Weights of a small transformer language model: width 448, biases.
Each number is 500 + 50 x the weight over its row's rms, rounded and kept within 0 to 999. Layers, rows and columns count from 0. Numbers have three digits each. The size before them is the row's rms in percent of the matrix's.

# layer 5 MLP down (transposed), 1792x448, rms 0.0333, rows 581-687, columns 128-191
093:418559507544554495507565499560663409494459428509435524555576508552548510522439521452521510533427545462469529486510545514513522478547541534473463524460475455488474507485377483490507551527462463
099:542606513443444550546497484424519579499551471561556493427427484557417470513496446506526575479475485553533486431484476527522410510400510390457442477446499515475514441613545475535496388436469503
098:489460516559619465464419504531506490484474549498409600523577528492499474537504493585487508480500493469571413525552443498497519519598460433552519385470486536456422499588475523538623487486520470
105:517526520599538501413467498473370591503563563520518550395592537565514527432494540495555565458522465502536466500463429465424489476478526461524557614482409626484551527490506459491532453454599544
097:454519500499459511654509523521554492447502536554505463572462513469503517414503491551485419517430515444535530506494499420492476535438455448566531511517487578487469555559430401529471527436521432
091:482546475575495591470528525518551544556590596515482484579367601519454447520370373440462532495428453520487523526533417364523564427523462562487577430491509449586438503534533482633563481421591456
097:480530503503489526521584492530485539418493492459533506526460482549593507517531463446492369580534591498452482533457530428351583445485420501461500462523448479486575586538520484494468462433533560
102:403533515503542581514479544593469435457582495573451458475570379443540536495496418556503496545461503479511559493467538446572510604527494458482560581497505531470419431550481402406452502497524557
084:434599524551426525509531451420469591409525459587488472471518460493551456542459538489495412419501422512550509522550540592432454479518517484575483515444482465478516489530461454617478457480534534
111:545464564417515514541473489487588578519507520487428498542505610476388529421493415523460386546503602582481497588599499524453451616520507505522453494511532540455547462614470456533585496419403492
114:492457469472496436423553548554477490559470504446591496416543528481506456558535489566457470449548442506517438455432597521496507463482420498584456461493552518481408470599424508526457568562539534
115:596385567469523568419485498391512484514602544483512448574519499496499532488497477466423570439453546543425473460496504622477542503480497512556411467508550515542501493512521483468466477545499535
059:373495491442487487529473614488550542497530534438556516545525450455489482375452435494490487453462535470594562526496538537533528506496502546522481500487556396499487523465476495512460541517444500
093:570552536493393519457501527388535466444447502507556583529516507541508541495406533507548503485492400495452505500471464454505570488546571493481562505524435513458331541502553560417503535425474541
093:410452533529466533570468427568561545470463515472503537463567501510553565496426425593403531547492464520428490442521499461396407494460522527528397499531544541542546499524456498476535488498543457
128:519504552536498499575514564534496464502494566473411494508465452526504415428510470545453428531483449454508545590460497560478443654596491479541436525453471443458582520455545575418498557545480487
070:445556570495517556537493491456570444516580466522403388486496496532540444412497468496507484516524524430564505425538483468532563480533633436549506427462478557509438467550465506584380483600379461
115:591559486501469463423454484520439492574422489454486552499584472544551535502554552514517584454428433507557433519499541566457519513484509476593465501532573421488457444457519453556554518513545484
092:539581561534398611490489485534442536479518520534507507466430536488515546449506603537488426496472539480497514477483411484510513534544429462501447550444515547490448435503554521512501648562565483
120:438499521503452521530475539498447485485533510499552496530445466448519547541470458446458440477505457481465399503540502505495579540503497370496491566552503513460569437411521456510516403527507467
111:498502491370450553508471494491457455532481466569484390605538512573434483486532526475469612479438508477438402402555557478404448546511447588454428485509516473559504528532548616543611507597474498
126:418454558467468447399444549585517457500554416574454526452545473483467599603495528546514509536429450497502518504435556485506511490510461533417535465512526478595501522518563483479528479527446482
074:487510466499531541454453513507452388531473486418606455436425487413484464451508465480492545478445530500515467556516487546482490485484516506437568432483531458588442378386486517474497556467470543
080:497437439455505457601435650531435540503578579533538424472399477538403523487484442465524446519465554575544525478487454536445449456484466478560577458420473476473519504462495452461472505513576467
103:498509523480504504452453493481586504552451463542536501566478449495599479568480500518482350496503405590477478464541495473485494492509526503499540529484500554395534443493469572439570537371506423
108:545484407529559552509376507456524561498369474542485506501497517386499492489518513527437593492455549584482554503533544479530522391430517488477479434521501476575503527484510459501453482455331548
125:445495460496633498523567487540578487547460485516552505586533386457601412581519575543513491547552474592475511529530481435518443459559495529457429514494516562553438579499492494404551552537485534
096:448451526563480508529445485570472453450477506497488449474497544520523447588500568519477536478472511435514524472497489553511564431586500505464573498499405518467484495543534430548517497475501512
111:475493560520475576482590561548498443380498496564462502582569435441519531555479533533536484440436517529507553591406446442583470556510515497540493438448543460443511396546535550471459495409372491
098:484505469550584448523510446409572520541517451545543515411557516398483552585510564532576538442491489475545546615513507556580522420539475503563499516488573434459580463456514469520523552527640473
116:464555457484520470542525492483548488587493503520507487516555540568494538399448483434526558515477505540538398424410496534500522584471496506529446620505483567445544504517458473605447454507532413
109:460546541386516507564568466502528512420412521611474466491546503556547583548571415458535511456501450558459547528618525463571376534446476560479437531410476435477433491415448498548511494524559482
093:528485548517451486519552379531412465392477502535454463478566528422577419506440562412500381495479547486529451474458481499524590427458543479414521502574445450495571670504526504446432544464510550
059:498474557553427441512517436516502505545507540555477573430534505496477551482436453574519460536499483537526479441460512507481497538505595518525498428442500539532586453501578481529534475508446475
089:523510438407528445419478479504515509537532522607496454424504490516554540536467387465544492536521583547542509512469510570621547526466532457470367544477413503510599460504578497541496539458474540
084:405510596493430439377541481447561548427576477514531547499512440428537449525602516438546538500611469490408416502468536503417519500528479480472342492577497532468416460338460517464515559492570557
096:523532538500526456466504437537442504469506477562575489504427561473512578562427437442481623432448581527545487453427472480549514468428530486561504559569464458493373552511447473483469505532586549
099:432545531381524464394463520534482501504505488581550517530484457571478559453420506512493560475514534460532451461509560510536511586509533531523474537540533479453528484498446576461487478489543450
088:439533492500511497567432389530497537441450406541438514500449467372542465452512498540452496540503500508504481466578582421513606505436505474528542405528540507555437536490463560535499467497429510
103:504482475538520611489487477584498447587667524430522540475492595590479471534578476399463514506432566418419495505427500415453429526448588485564495478602507479488402508498452560583566421438495480
100:521411536487360525529507605415427411510544542463477519516494534421565524425487466461523491525520469479496434541524426478549505519555508422596490513506567547494593420567526544646551506485545502
110:558500492546553494454425557520400513479482546535438518422576476621509466458545570490414467411514518543495554534532432514522498512452482501537503522501535585522535583507578491511495517513551404
106:464577545483505486454537586500508574480543514415482512524408547430474584612588513636506519521541463457461507549503521517516411456558495491539507544480450432475514545485474475486492456573575540
110:453594434549390379539554498536485540530544555515489536472536497416504441478473525424430471426505476520569562551478497570555476491540482541509473509609535453504618482606497589588495516436543476
088:482395471415479521515493445484391502513406501512538552538476534559563552540475503512500430493457445474464450470571484438493460472533446490581477508599553499544442500443546561462465589566536527
123:487456531437419574551517503508411512569515539520513440463460519500469519513493570553427546471456570506509422550494522512491459428493470523504563452491612467537442538568492491530551457610481468
118:370516582520503549479463433634420534501431478539515567504464539487450459525536484544429448514540418481504491583446454385503529474543474503546477439502497456494469484497502420477536583464511516
108:487526428556529505549565501447453517392512389481425504476473465518552459427543502555549581557541473465545551485537322548422540573473522533522445439438515574537556433456477484587430403430446519
095:489559487449530466446401565507530608571420469462487539548551456423486573500533479464520433472411548460459498513600585447561495498593452544493457477468482456447606434484534424505516534499494490
086:568497554491531572465442515523508416465433391466541505506553566489464533543530424486480462454496524506487533396537560532572448430499538453551539485592489487545496398448525459496475495535484514
104:467447489526532469568393520544534491392438463525527565564653488525494459477485408407406422515453552578521480426479553485412469522528447435464466473524510508441476427433419500505494597452499520
092:539477543430497514463455527532441488569585584385556422422448521470475401586554505403504498460548415533605488506485525538403460451551381467372502553466478517475474467448510570512471534596513434
097:456532610494534526489584524440466526551523509469490466572519412579452499511521526510545504460526526477520478574560469637498584514542521466461471557425499509503597452544524521490530426516493537
098:596541575637603454545504593536435499456561520452493470496511555508516546556533510500468495477495450444508456461457532513536548585521574447417487498435499516553459578520545518511515541486493573
097:519531458522491430418547462434514511515511456593596465495509413394428600473544480537485497429531494540510507442447560463422476569507483489510517510454493545438572436535517436502535417501539489
112:485459545528550472535443555491581545531525598452516557485434453588393484424478368531516429502596478502547586585518459565503528510480454376448539452490536486528481489572477491451511605522569555
099:445456429439500573530449460508534450494432478485503554611515562519540502475494525505562490553447478396526423453496585519516515494489445500453491487501458576570601520501529411514523482497474452
090:461536496511500482487562469503576463413459492563568484536514536491436541357484579401515545559512415494545593522510473459491482452451522568416534514454526498454535541576598514560538536501409537
089:563543484441522480426506552491482489505499477457506483420495388465465578532504451455573580516499573599396548378448530476543465567497521554450525514483496478495416561508564445452473489520472530
091:413425533422534431441426462350504440531360467541427553436530507593493544457513564473543508481448534502461469382500492525499495531475461538518498485521539442543414489525469570474621472598472512
082:529466550529518537463460530520500475451517515509464544442557475451494483503460552545530568510441542527445503431494580489520449480466472484470523467456522558628456528439564517602466580599424401
094:442483508462517434447577537422490469556552469457554540468493512475451564401516497538479476508512485462539500386470516465475489457545457529468513513513572562538391450595410585560490497520509516
079:474546458473483516562506485450539556494489465571486475479494553466461511552510463491437523482575520484554540495425613382578572525492536454539555482500483532496572490499449539466414490551464472
116:516527474550550466517467442500580543403432519510430570528456485589521527459490477535507444531419551547474497507522544449444522523550540433574440550540471458426484441521490520472441465529529581
081:488496449534507416477516536486497600515463465498551492532423532380479555440438521404466512466414530535585490556498532590536539495457477482426581469492505481415543460452611467492468557457512517
086:482517573514515520425457559459487575476458506598519531551546474482504474515474476595513547469535529499466481448478470421603547437525525528494444525500541540430500483518480515551482502499501498
115:389518516513539473433465541585496490461476541545562522547558484544451495566500567515503523421628417478511560481515527509450528460541463477452516467478539624531550483509440490464509474458563496
104:630447404526491476532448433494476579528562581527464480560471543533503443589456505505495499531506534587443417482523588468533475510478582476515509591509460466480566540461485516486506454527482456
099:439481540506478475430532526414515536553449543529499431458461474416445598372486483461401448441470549499522445440458549412483513480540522471545405516461484507519455540528523425511463530592488468
108:545490558569452461399552569481502500464413528468491439476442537437619446500494601490478540532541500471423488395499415511457474496499478524507460563527391508463504459568468537602625491454429470
096:474544574568566532527461505482479475528507480479538506443535505494511448530526478500532459378592481564507509601467445456447537577472476547472528434400607542592477419527393478557494498425527420
101:488537593492522473539475513467387534449511494445571498471519506511449582546493534511528481550573502545542518409554551558592557609499514550473518458477514479524503510512461517442459485455576469
110:434499437464476493520487406499563495494506479441470454520430442529471479470460514431494453456468429460555520521504438548472490539482606480620460481439497471537535425525589589531430506566500483
102:519514466592515556493524489515445470458525606530505494498572552465531566512482519474521441499471467547465489526551482515446495554458519515617459548503564567523491477450596514455534528462434578
108:414534450502562429491473512448557466535498484527476548468482482586489502514657402432493507487506494481522481502501608542474556484544425468540405473524461557492513544435408375409506521472495576
101:600572446480563483456530443544479425525527456494539551524395504468528498564587473478534399478529486535467498448576543482499475471510480503568445503454570467487401571539493417480500465567547527
089:472506456503510500498561447629547549556571509506576474457466617472417384434461548558515489450515416451509464512450498522433458490498546583510471492539471459573401543454497514476503431605578576
060:501529619473495474529452452578599428441513538431443503406518500562515547605441548469547440451515555468481497541487483470449445465441450561536497508495443562580561625560564446498497478497469545
108:511425542548543364457529517535469518523593584528581516578559566473504483430427459418475521532505484500509539534512492419373530518538570555389504534489506457430467504493509546611537427495444520
115:484540488472488586514532455407418504446530477481531459475486548560547531560515556588451591536480458479434603490547567462438458569468450528494474487480406504572479425573442514561484488566504547
102:485454502473501529500608512382498478460571495499467392585498573420542485441481490382529487510526550467435585439494591433569513570412443493488533465528545486515503487546389476520555562507502470
057:511593475496496514522584536515559530500463399497487497427456364515455567539496556514544484537467464383562549493521516487557524525480525459553509492586448551501517467559558377545485470490527550
103:523534550452465476547583587440503507511425511518482523468538507433487433502507592577435592486496497596524450505542581473623454571486541417563548610445587417579493503504472487535578408497495514
093:548483450453441453509519478472483471502504445332524536602608427444444529475582532491446404536516430459536486389593448596425476461530513517472510413337519582483531569524456489564565556450427525
108:523547461463552436484392442486562529540438431488472500491511456471509473498418471482573474420501500507497427542471477561463374539614557443530555504453413492518598564542473458468506486497498482
113:611481546544525468493490513509459452560464425539525524502421581457477522554528496430507560466511460415541501445532558541513552542513577501529523501514505458560483485475586509510464523492493484
080:462471504468520515507604480589553502520403374466501525484481410433515569520542504499539474406564527524491573441472465505468525555511499478480429462478443515574534507441495490539600399614559553
104:494486511481493589556539436486539403555539464496459471540560344579447500462461497503489540490419516575417480513482543490441536516554491469523396470570600411503433534490486564512571483487483483
081:490455555536456597533425587565524438483519464572586493497464508524553460476429566576503413460524486454481467500487433475512500544491530574536510511541511550490444546534515519462440414557473503
095:481456494598593438476485451528467500440473551401521593541417497437614528458491466514475515565433615612546492463570547330564578607572547487491479464545531527434469481517376522536492475435503571
068:497497494452558572593537508430566511475436462472459507461545561531495512528507446528463485533496514531521539479531494506489490528427536453501457500505556517435489600567454438531448468529499554
114:556565462453463548446491404488611482413595448452471467564508547502529515520439438532439395450529511443516542426581499442488510450413503500438439512493456469553442487514482525542521486519516471
100:615572489439513500530438466442576513500455535440507466474552497459494518473504498541451460516467478535513510401447508538480559491437478466483541532559519466519428510423632467493468499645479459
115:468491491479506486565408477558527511492511482444481609488491444516484529497502557501461408468532439522539442474540534538570497393491529458532496512564419517481505516513534492444469515507519511
113:536479525501486593513450543463519490499517446493441417503472575445489587534485520445575507500492503473498544485419482519464459610441543565415482537534508534578541582535546636498507505458457524
092:538447502498466498542481586471542514513581538586490544499545455520542503553438417479408381446410581480483419557425492565453612511458668427563472592477486463527421479508515581532507527527441519
104:521517493562556552500383579460438485521506547469530542495536563405447528400475510545485550487496496536505401474535499397515542431511537526624456482533470438504416519574464514521536472480508480
083:524475538454465547487514500482503465475531495505577473493487538498505538600448626516453552565533449501523511520505468401476531489501494451409545460522551534533494504505517428537405456471520474
098:536533491544583386531539502492433535487497500545484506466460512514499481492482466536506494453529569517488583481413474477473538414530508464504511521536543470561514483364566555414577578442576559
105:532536525526503595489400521534398413437531587447432499582508598513479478480434557461438463517539507537481530505508402599447520526501479513605469455475497469460527453451513482444408530575569425
115:520437436567550482549560574460525467544430453512499455463536562475519485508576436519561504397501567495640488480526483506487591446531533464505514515557540383461524478473509472539518462497519503
106:495464505513491482511472523468536532488488563490577532521481428446492639492490550542552516535491463480568481505532539402571489463500449465492491452549518507506518430473469505533434487505494490
102:522498516492552461486580531412534468491586526394526443454434577539516562521455553501471551474514482500468507399428563573523442476498528524503444496579447550444477540464415490546476482542482531
101:489468495480487500465462473570486432569393510558511511517478543494584507451448543562455568477462506513375465419502604503491418483466485488591511432549497574511418578490520527545506491437480448
094:524460534485579477569483587491463498509471409497565471472428519489493482455467432589439539456529574578413514463549518563503453543507420498574530589480541458421466423560518512617474605517467512
104:479426489509409587520560476425532410611507540630459469512366486529543538461509501482431423477450527528465465398512512418480502563483482534545423515449552535476524532564500401581483507456524516
092:540477517441412462414540581561463557418503544481447490549543475504610542436528494465537413469486521428606579607476550419545491466520493563505597502493550433481482488488515550582513520454527471
# layer 5 MLP up, 1792x448, rms 0.0435, rows 582-688, columns 128-191
112:515583362561461449524443542537512584518587618404466496458466529494516518428448512483515473551519533546486511456403383548499562527481561572520546541421523402402476602446501481518518446477479506
090:453566471521401499458500482494474481620493523470494461449505578552437512453522463390444398525601503637489444567475449522509495577415543605473499610493535499488471597458499493512510433504433486
103:428545452477541570475423497517495472634575497485457508603523483566496447484540443538509419500613447534551491486508431485419503615487498515477504488521571480441489568549517498466491460528514522
097:441451486395533447370498482549469521530427538504460440468544453461511417581470451476469546453555489497522408536486575586504534523510507506420510552515522462468516483534460530413480514497482549
096:474527460470574491456462490491539479534577446602440510564522583489464382513496510481525554499581525537445540502555523487529536492421472508534406536420508536582473573438468557426556554485532463
089:546448480442484418451429493430478457560557513549365549521507567561451547468488511566582532472487461517514513524498446469583449463488482493539482552532505475533410526483492486582570528548511402
101:501558445508425414482514497526504564546352441535536522512478576472461508496542507555437489552472450561520453563481420480490516432502465476477446542533460528472576541521452472570471573538500534
101:565477484486472542474500598473464432565526565563465487477457553470469555518496506494622540548491570533450495456408517394585473545416467476489492524524581449567500580417556552477526618574462448
106:492566565499525502560464494442410648513622498487456538497426414582424552544446501480565547450473440471470552493410532531569504511494499507540436511563474535463429544448501604513514530486495527
110:536537496483521473466534561479440511609492476473606562526496524496496433444480511471446551438504513583498374582537539373455520529459565587496463387500571530398386560533456544480437609517507509
099:467554477489491439476509584521532466521474550515483581576470500478480470446457541476489542429492473508550408480470528513463463522489538496502571530501499554513469546463479493549541582485519443
084:420475423512466418476514448499470512527475555500435527495546529512508398558483615577437540564451428513452559477455396438578435570530559511518479541483411532440517500515427506504530424512457406
104:496516549428492481558531522500412452518526511453557501465488469508458424501566438489554436497470409512469478588485479578556493488518570515470441544485455523467516493541512496429499490502370424
087:509563416496510547438578519555437508541431481479364529495466516502530539520542428409595386515505513490500448535465514511541469478465436494445515546528557508423507674378574531529493516511521492
114:529536376482535330500563444433528517589610526497509549454469478517440566456459475452491478454429508502444451472369520581499501618444441540531480586518466484458504554518574447509479427517531520
096:535586454458528454438428535593432563521437574469418498417423538521492569563529537495458560537534412469566480500511490443507395537521544552470526532533504420458547523544561421496494520466525485
105:587431463513569557459593482611476395474488527476450469490444588561454482539460438482612463587535496534441477566378461431526529557466559525480447598561434462499476549473568540520435541476467431
107:481483519534480438560616502501490644549566439449470454430508462572418507603414447566534521441483497476572590527465530357525436487580533539454479526484589470491506542612453472451405529525469485
108:524524495424493491565518431467550618565533517571461536428513529499484498466515534526560446489466576486466540478378576408562483534493541570479506524490499434500553537581498500551507446468498424
111:471464592472499508465538521480524462474547499506495547545538418539437457467625442568506454483524492487498410532502466505454574531529501543442446602460559466458507520490390534491437505566530560
117:399554526442403439464482495514392512534527481551394549472581515415459489537550460519508494515479432572392544517466512560477467469504469554452508439549564536498465488473481482474535502458396447
090:472491514536495371464583522493478519499601476506537569418533488665456466560430552526569479510554511486544484534395550618521502545552530514515391515552475554475604465527340461502534514546575457
102:431548554481450477482570507470483549460510606515441538483425518486512518516526590480519454435549490505517419484547459583549584514435512594406501460430518446571482496476517458543462487557571475
099:489479529603466580475459473474490640489564430502466506547520511531452511444519529532464577501484477525454490465497441468499519481470436478543493528512492475548496475480426478510517436555439388
103:509551539428536509476577531602467447465541501514477520543448410568544566472525519580517467527502387489557411487486404454539524493497482510515487505528543408470540498503533516421521503573571500
092:506504577484399519401444588478463559478539542479464470482508541558477533486477438507492532548508545456484485481469504530461604513469545482474471463513402459378586511519481433557394478484574466
108:572506478531472399514528511514427550509497468543467462506480523485423508514482495604489427568571496451526499538512442474560511483432476563416534524522505479530527548533519527534511445444483560
103:519533422426473407547530507496438572549489606486474530440617467556462504430479504485483513490464561473462442473413479594554511465478590578420487458553473495539526536540405365539496485453529558
103:507521512658426520571492490512512469560483573440459504524473604565567522476378520415545518490511582569535451485461509548462479512484520441413520586594545495480502546446561553546461528474452481
100:511430527534497545503481515498486525433525487522445477496442489487492459580547506574488494520524590459503540568533519470506491382581477493450541397448579449532481493445510561366564509459485560
112:483498536464540464602561494515502481521598495472371498422404569536384479513464498550532522565435519530491540537417528407518623519509564569445493529555461431475542531453558467481475468453482506
094:485493540459502403436468566434528527518517533511423423501548444474462532495562410530476541511557507489492480540529485529595439509479407570466414531444524538554428467467426485503534449564493455
102:427554527492517472532502427465434631514475445494488584460472522494431485584459566574558494528612389493444458532491620397616490547485573484507495553421454565385504521453446593479510503375422467
094:378516540493515609499414512520518489454412480487433545602481527370449483479600571559504472516527469403513486499490558459559507557477480478396544456527525464416420461497423595451569492450477470
098:494508522469474526611520440451422420424543564440496507460552535475455416445550440480433432431552565430447479557489447485507451456401551501496442536519478545498437633578480637474519423577471454
107:469501515539515485469517499451468588484588443486466592428535470578472539468607493457489446476493490520522503563439470505515440514432544503535430498420538571519534536486493611540510526580480545
112:591512506599521542467588530543475476601626586476486483526463514524476547526463466454556525524542443588452493493469507530509532509536484571493529536468541471508501648463449496418499520471510452
090:543545440444504578504544540448393491545448550535439508481542535640540518607479514453524537543546428521523529502443426542528505466514522516510468572459551536479584512557441490525489519519524538
091:437506545495546474556545504509476522503480519561522444488540415467555489421569510446497513475530486517595534494500518557555527433523505493429506552532420486488665460466569437359552438530553578
105:509518467485495529493558391514458606539482511464555486465517466554467482416450458498543611542483537542555517451459472546494536627521564506451452502539539370561517522456496478506484444527545465
099:428514461558559536636635459575491499540437386479499557456451396489452537568515387496554425489555493491497531394488608566508571608438553523468581489485507477449495532485512392486427447448482537
105:490523475607555580489564482430542472571524507445516535550513401580474428500488517553489447446436453630515446585514390441425550536527482452425462488478620553499461539499564573458454513473479449
101:462445543490594610524504554418478457524494507544453535516469501553504556456496498640550488474437429551530503449529527472455530581504474485503519536443458531431571487337391493394533465510506592
099:537503571422401477513508531416483478459566408523389521559469475525533538550535411513512455503520532495464559540434433593525483591513556528501541470488526473458508494471492488484500513531446476
113:486499435459450478488514523531452515487543570432511560532568505535484403517610392504516481559587481548472447499337467523467471430525562554406492539559496535536500590414545594408426547563440444
110:444544380444456350475569471481554494494585523434461506486544515509474506443438495523497520492459459563511532487358548536595534539501534554520418595515592503471462564544466575537501483443443479
101:485429510366495532474511476528545449536542523468542491522549434586455488575501508441584409310559489555459466480448546443575472462480479543527508530611518543470506567482503531524572545510507458
097:546484489596534554556561512504520506512537551517494500469464470579484398472458587497534487592488417513439547517452507534504466537470504627512541485514528485489520527502503514420448514534445573
098:492520464452485513500500418431537570478564483475517463535458508546453389523470475465486471506513441513459442501462427441503615562425515540523422532429520565480519555567387530513563501507468425
104:504489501481502573561517415411521463480439478582505499578470404520512509536515513538578447518586550523511504527516538476380445510489512503538438564455450532487571437459646567450473444550490532
103:576553458488584432502491538482427503435504535564494509588534510415509385457566443517534454438532621537428433526504520528458564562543448522458539564509503487493463489410503438541476590548469497
097:578403547526460471490518451559497555526465458479501479469499563470482467639446466499403519458492441510538535517449604457541508504532572574576519510630446441495423495505529499549554543444444524
101:427559503499446453528569584476470442590430506555467460532498509524491481490444453469498439504469440476454492493508515466455493555498459451589486533516510416485495517449494453479529491455492425
089:570467505533576523487451395559416541500520521529481457537564552538455452501520388508510486525475479528538576536528421434406453402508450486493464504501489548526486565454443558465478628562529575
099:481583540482508416479495430518522515552439527495501412438525480454514397529443512468514545566468447510437530497477558536499534458476466532457526576571516521500456480414583463507567482480433624
095:558558440571501482528573500531439506581461470441537597518455452432460493532583372495536560569572463527551526560474480631435527478450569574497458543563543494499511568501566531496525446462503510
102:505616446480545481486618465482472546545557438579509471452401461551487427472431522557555518494531490592454465493441532501478451424524539600439454587464533482494569570539430518465494522479418522
096:535506493506427450533583375426452573515558480445537498513471513523518378394499515514433395503488468517525488563555415560463509534438506501506445481499550568493540490431483532581513515465454521
098:540528532532532475567540435610509457522443466421487523519379648570406521466388476497458506498517470558480484519455360547488554425491560539449470545472492473400469592508523437487478531429505453
099:439511501493508507501544562473499513552623439462419456556530501543434518461432546458622489512457516617428505487461561460508504528496512473517531527428512496426566504469434571470496501488410484
097:476550511406500500451480514490567566562516553517467474485507492506488400450513494483578430531510495494489510535465485374609578582521612486507453501518582478486523406487474455500450529467457458
102:480571509434387558576480519453539479512513468546562555651464443457468520555560581506416553566451446491427468485532476556446559433517528536535473531469468504532519484444485550477524521595513533
113:554526515454444522475526501498447504491568534593508476542634503473480509475478527563476503529547488468451378593533542478474441556452489548467549491546488499400543503429491504536529533567473500
096:481521545550512542510486517432509577461458527592449497560596450433436426478564500577554519520516490466413551568483556427502481541467567465539423477432513569512502533572468621505443378466486525
099:427480534425490578560459553527457448497516481584458511558469501518486475467522579487466477560467526537493510478490445538488492556455450487525512497449482482478488450484475567439576583482456552
100:450525555523418470570480521555520558487531527469494495529504478423352479453444533481419422510492466474451518493502553601510500570483484505471468496605522552567475522456544507470588469525532501
102:442540624494460477508602360533501546548475424517494574559480516550426485513542579569482477550518614452464450511532447506431490504396508500549457487424493475480436531433580367511541541512542560
108:492554508468477462523570434450540508495569619498489482476513461536522492488504631523493509527520470505536425517542471517581594602454608493470411476571524539507568527463407585437502457531542536
094:437486534440463514537492481500562524533503480520485596490538357523485571493549447571624404463513495556541500526497491486523555530558502508510433516457518475446573493523491479428364543452504431
095:567399459531529464436498477551506461591647514517388500541514557553469566468490498532486509571473422541505437456474464531482459575507514476502492558599472526444498580544521606533483454575538513
105:533448495517450400624477468439506493553474497584461530473557559513503500499406511553531505554432480498554414632512464524413490463469507530487494492538509470545572527478514447504551504480527610
100:443551518487569381503621505451502586538499501469501552460539511527401491527466490529525475481540563504554505454478464469562499633395437625439475526485495476460518523532475532539539483514528433
103:531523577513513466568591522565469577528433512542501499447538472561507474529496465445499481524523506501481486533485488536463515497471525548470491502508397454500534528596520553495432417474503490
099:559504534446494519543442397583439532508502467518474451585591531495489465525433493536438470518413439470559570504404480453563425538414517512460526561480462492461466480465493634589495481510447477
094:435508599470510500541489453550550602476443511483458533463496526564488527485451578508499564524483453508574556576399493456474572503492543471506452537553439514514539454439412477524490462437429452
099:497570473485525485546468478459468452451474596485412573579473434502503472516500470455526349543523553579475404471535457527536562572398529472539506494432543546429599463444457592439464488497456358
078:480462380469429505433573516448405528582538482568542496557430479482538522396562479523526506580497497551471481463530550581535581545441571499460471557487507477382439461431413503487482495489442455
097:449525487420524537452553450542510423435603478499445456511507375526510461556442449517444444598565506471490572507493535559536528537415466512578500462412562392555450487493540418477466552453448505
100:552524476520540506572462510586537542561513526475428530575403464456467475522535435515517396449511547536538418539564464478534552447531555473514464493599461447415516530449425505477605471523464422
088:498507453509562490506424505553463434560459532518555550434597453510456463525520519568463482471590516476578441587596350502481496486527515458515455575433444565467479557452533508466510447425531514
081:513402518558427507480466498500427481597477493519556487554531583505505471428578447552456487396536508569403468516512477423476465412477568571508493480507535510454509515451427558462474519480456540
099:509463412469458479463511391499535487537476489455508417552489471500511511408478491392489505472460525470497473455464550556463494532457508475555482499555470543449456538554537541433597476461465434
097:521567455562573500495528504501519556576526567622498474460411513561493560508409456533483578453456511494436554521449496406616460510545563550568499578516488436504435551461579447464567484536497458
113:474538462482471409553475475515519546539512472523491478436572538479507540402505490445508551492437479476521380446450421560554447627538449524546443626526588393539461543560480507552517450583429543
107:521554494487472446532519549511534551435499478462438500466467524489491499419507546464514562527565505561428561476404489465469459490514502534526539535546465467474529542493383401472441518507440324
098:503462557486474541544444459528550535537478598470556480489527494514483515528474474484444428526590533599555525623486443537452388432466494495380488572458558470496489543463540555495409585522430465
111:493558580534455437504530472463495562576600474566462473489527469535525521399499503601562538511583544528462400623520489510499451481480535545455501548498503437485583570445484509483548451549522483
090:492520534522483451457535442449460558605491483553473485506438458450465478546428410433471523530539472541554543455518514520511488598478438497505475517553476452460575480510402415519619474548488527
096:574568567441492572520472476572452499521508491528411544393550412514447426471538561463480413486525532472512476587476389501479448430458471476523486534505455490468609515386411549513420553569450469
096:556504521479488440447529508435483591570517569544507525515561511549457437403508526509565495550498554459430487522396402508517505526507523567555438522516439518547504498554539527555462506486536415
101:513548479487513566562519528496473435498542511439507486495451525465520429547454458491428423530528510486475558488557462518407568433447535563489464523495481459521543506532584514475445484566435541
102:481637440473603501469545526487544629540574470510587454463557479468399424420487464489424608515425403568497520438525495455564551564471532570398454528439556624551550481497381421484481604560498470
090:434513517547538576474511512489401525545508488638486446558452505524476460497522417564541472583485574482572520460512433429524505551518386468506490523481611452434453489539465440566534520535494500
110:518462456445467521499492551410393538521534542478552484578484561506444548467472464484505492552488503506514515480563496574502460634454635525562397437419504395455419495567503477508514461485450468
101:547515399502503456454534534479483451462506511577361475622448512541447530565535467475459475478456502444559490506486478461509505540524470491436470463467572553577483607476407464443497464472488417
100:500561428392451466627455484499542577474494485476406491467476467488512550496443490475604494504416474515544520493470489462434449467498539515448519463588473530554495418531515578487489603433425399
091:446474469478574377466498478511375593508434459557471507546573445458488542460573416501477474510480518518492568517528590551559523549558572474499475548494520567544547475526510551435503576540490519
086:542520505526478509519494485478443464517434521490521491619581535539519439393550482489506448535552521454520438623489469575492468495503517470427396506451504566541547566578553537531494481486473545
108:428532531429503443605571511463509539472523512536496483479511421509488513471474500526535495513428450481543453565458566418547488479487482521382462499516444532491618490556545649575578426378542517
103:572500448532493477507518469469464602521526474467412507489449587471463463510565456433529463526568466568501473535500542433544501545516448478491466588638528363432431525453483580461491610561484532
094:444549420586551569450546532571412395613554394420490552506494440465455464520538530516604494466512518526555434473553346507455466479539545544507461558426554490445562578463545549415488497492558481
102:539516451526446465443449571474513556493419449541490547565578501422453457411514496482468432537449483535440391513552520456482468511409537504558464498585534463454505472488492583449568518455504437
101:507538479510567502420512391556445581517491510465507525488491496553529441442416461531471580594499406544435461546556592558486461512499558568412496595455461563440404608502443594509495515423443495
095:542499476543451477528488419480516530489495484483469550538598368493500470527600609525485431447493497510593542539547447443461502471527555467471418473523476518506526481477481547411456559463564383
106:521487524502498575513437533482466550470503522430417488562538414515468507490503528511614401490619470464571470556535534533461458446495483511558499582456525496476597484484429555481400462493528533
099:471498476407522464624527528409518525542501466587531505542524503517446454440524551435595440532510456517460492412489450440462535596425467588495401601428477527534547567517410446452588535535524460
103:542506436519444523422554457569561445646566544507562591445577430509463535476458416577547503538504509503463507493398487542560565499476559517482530484569516458564462551504581531541437478449587549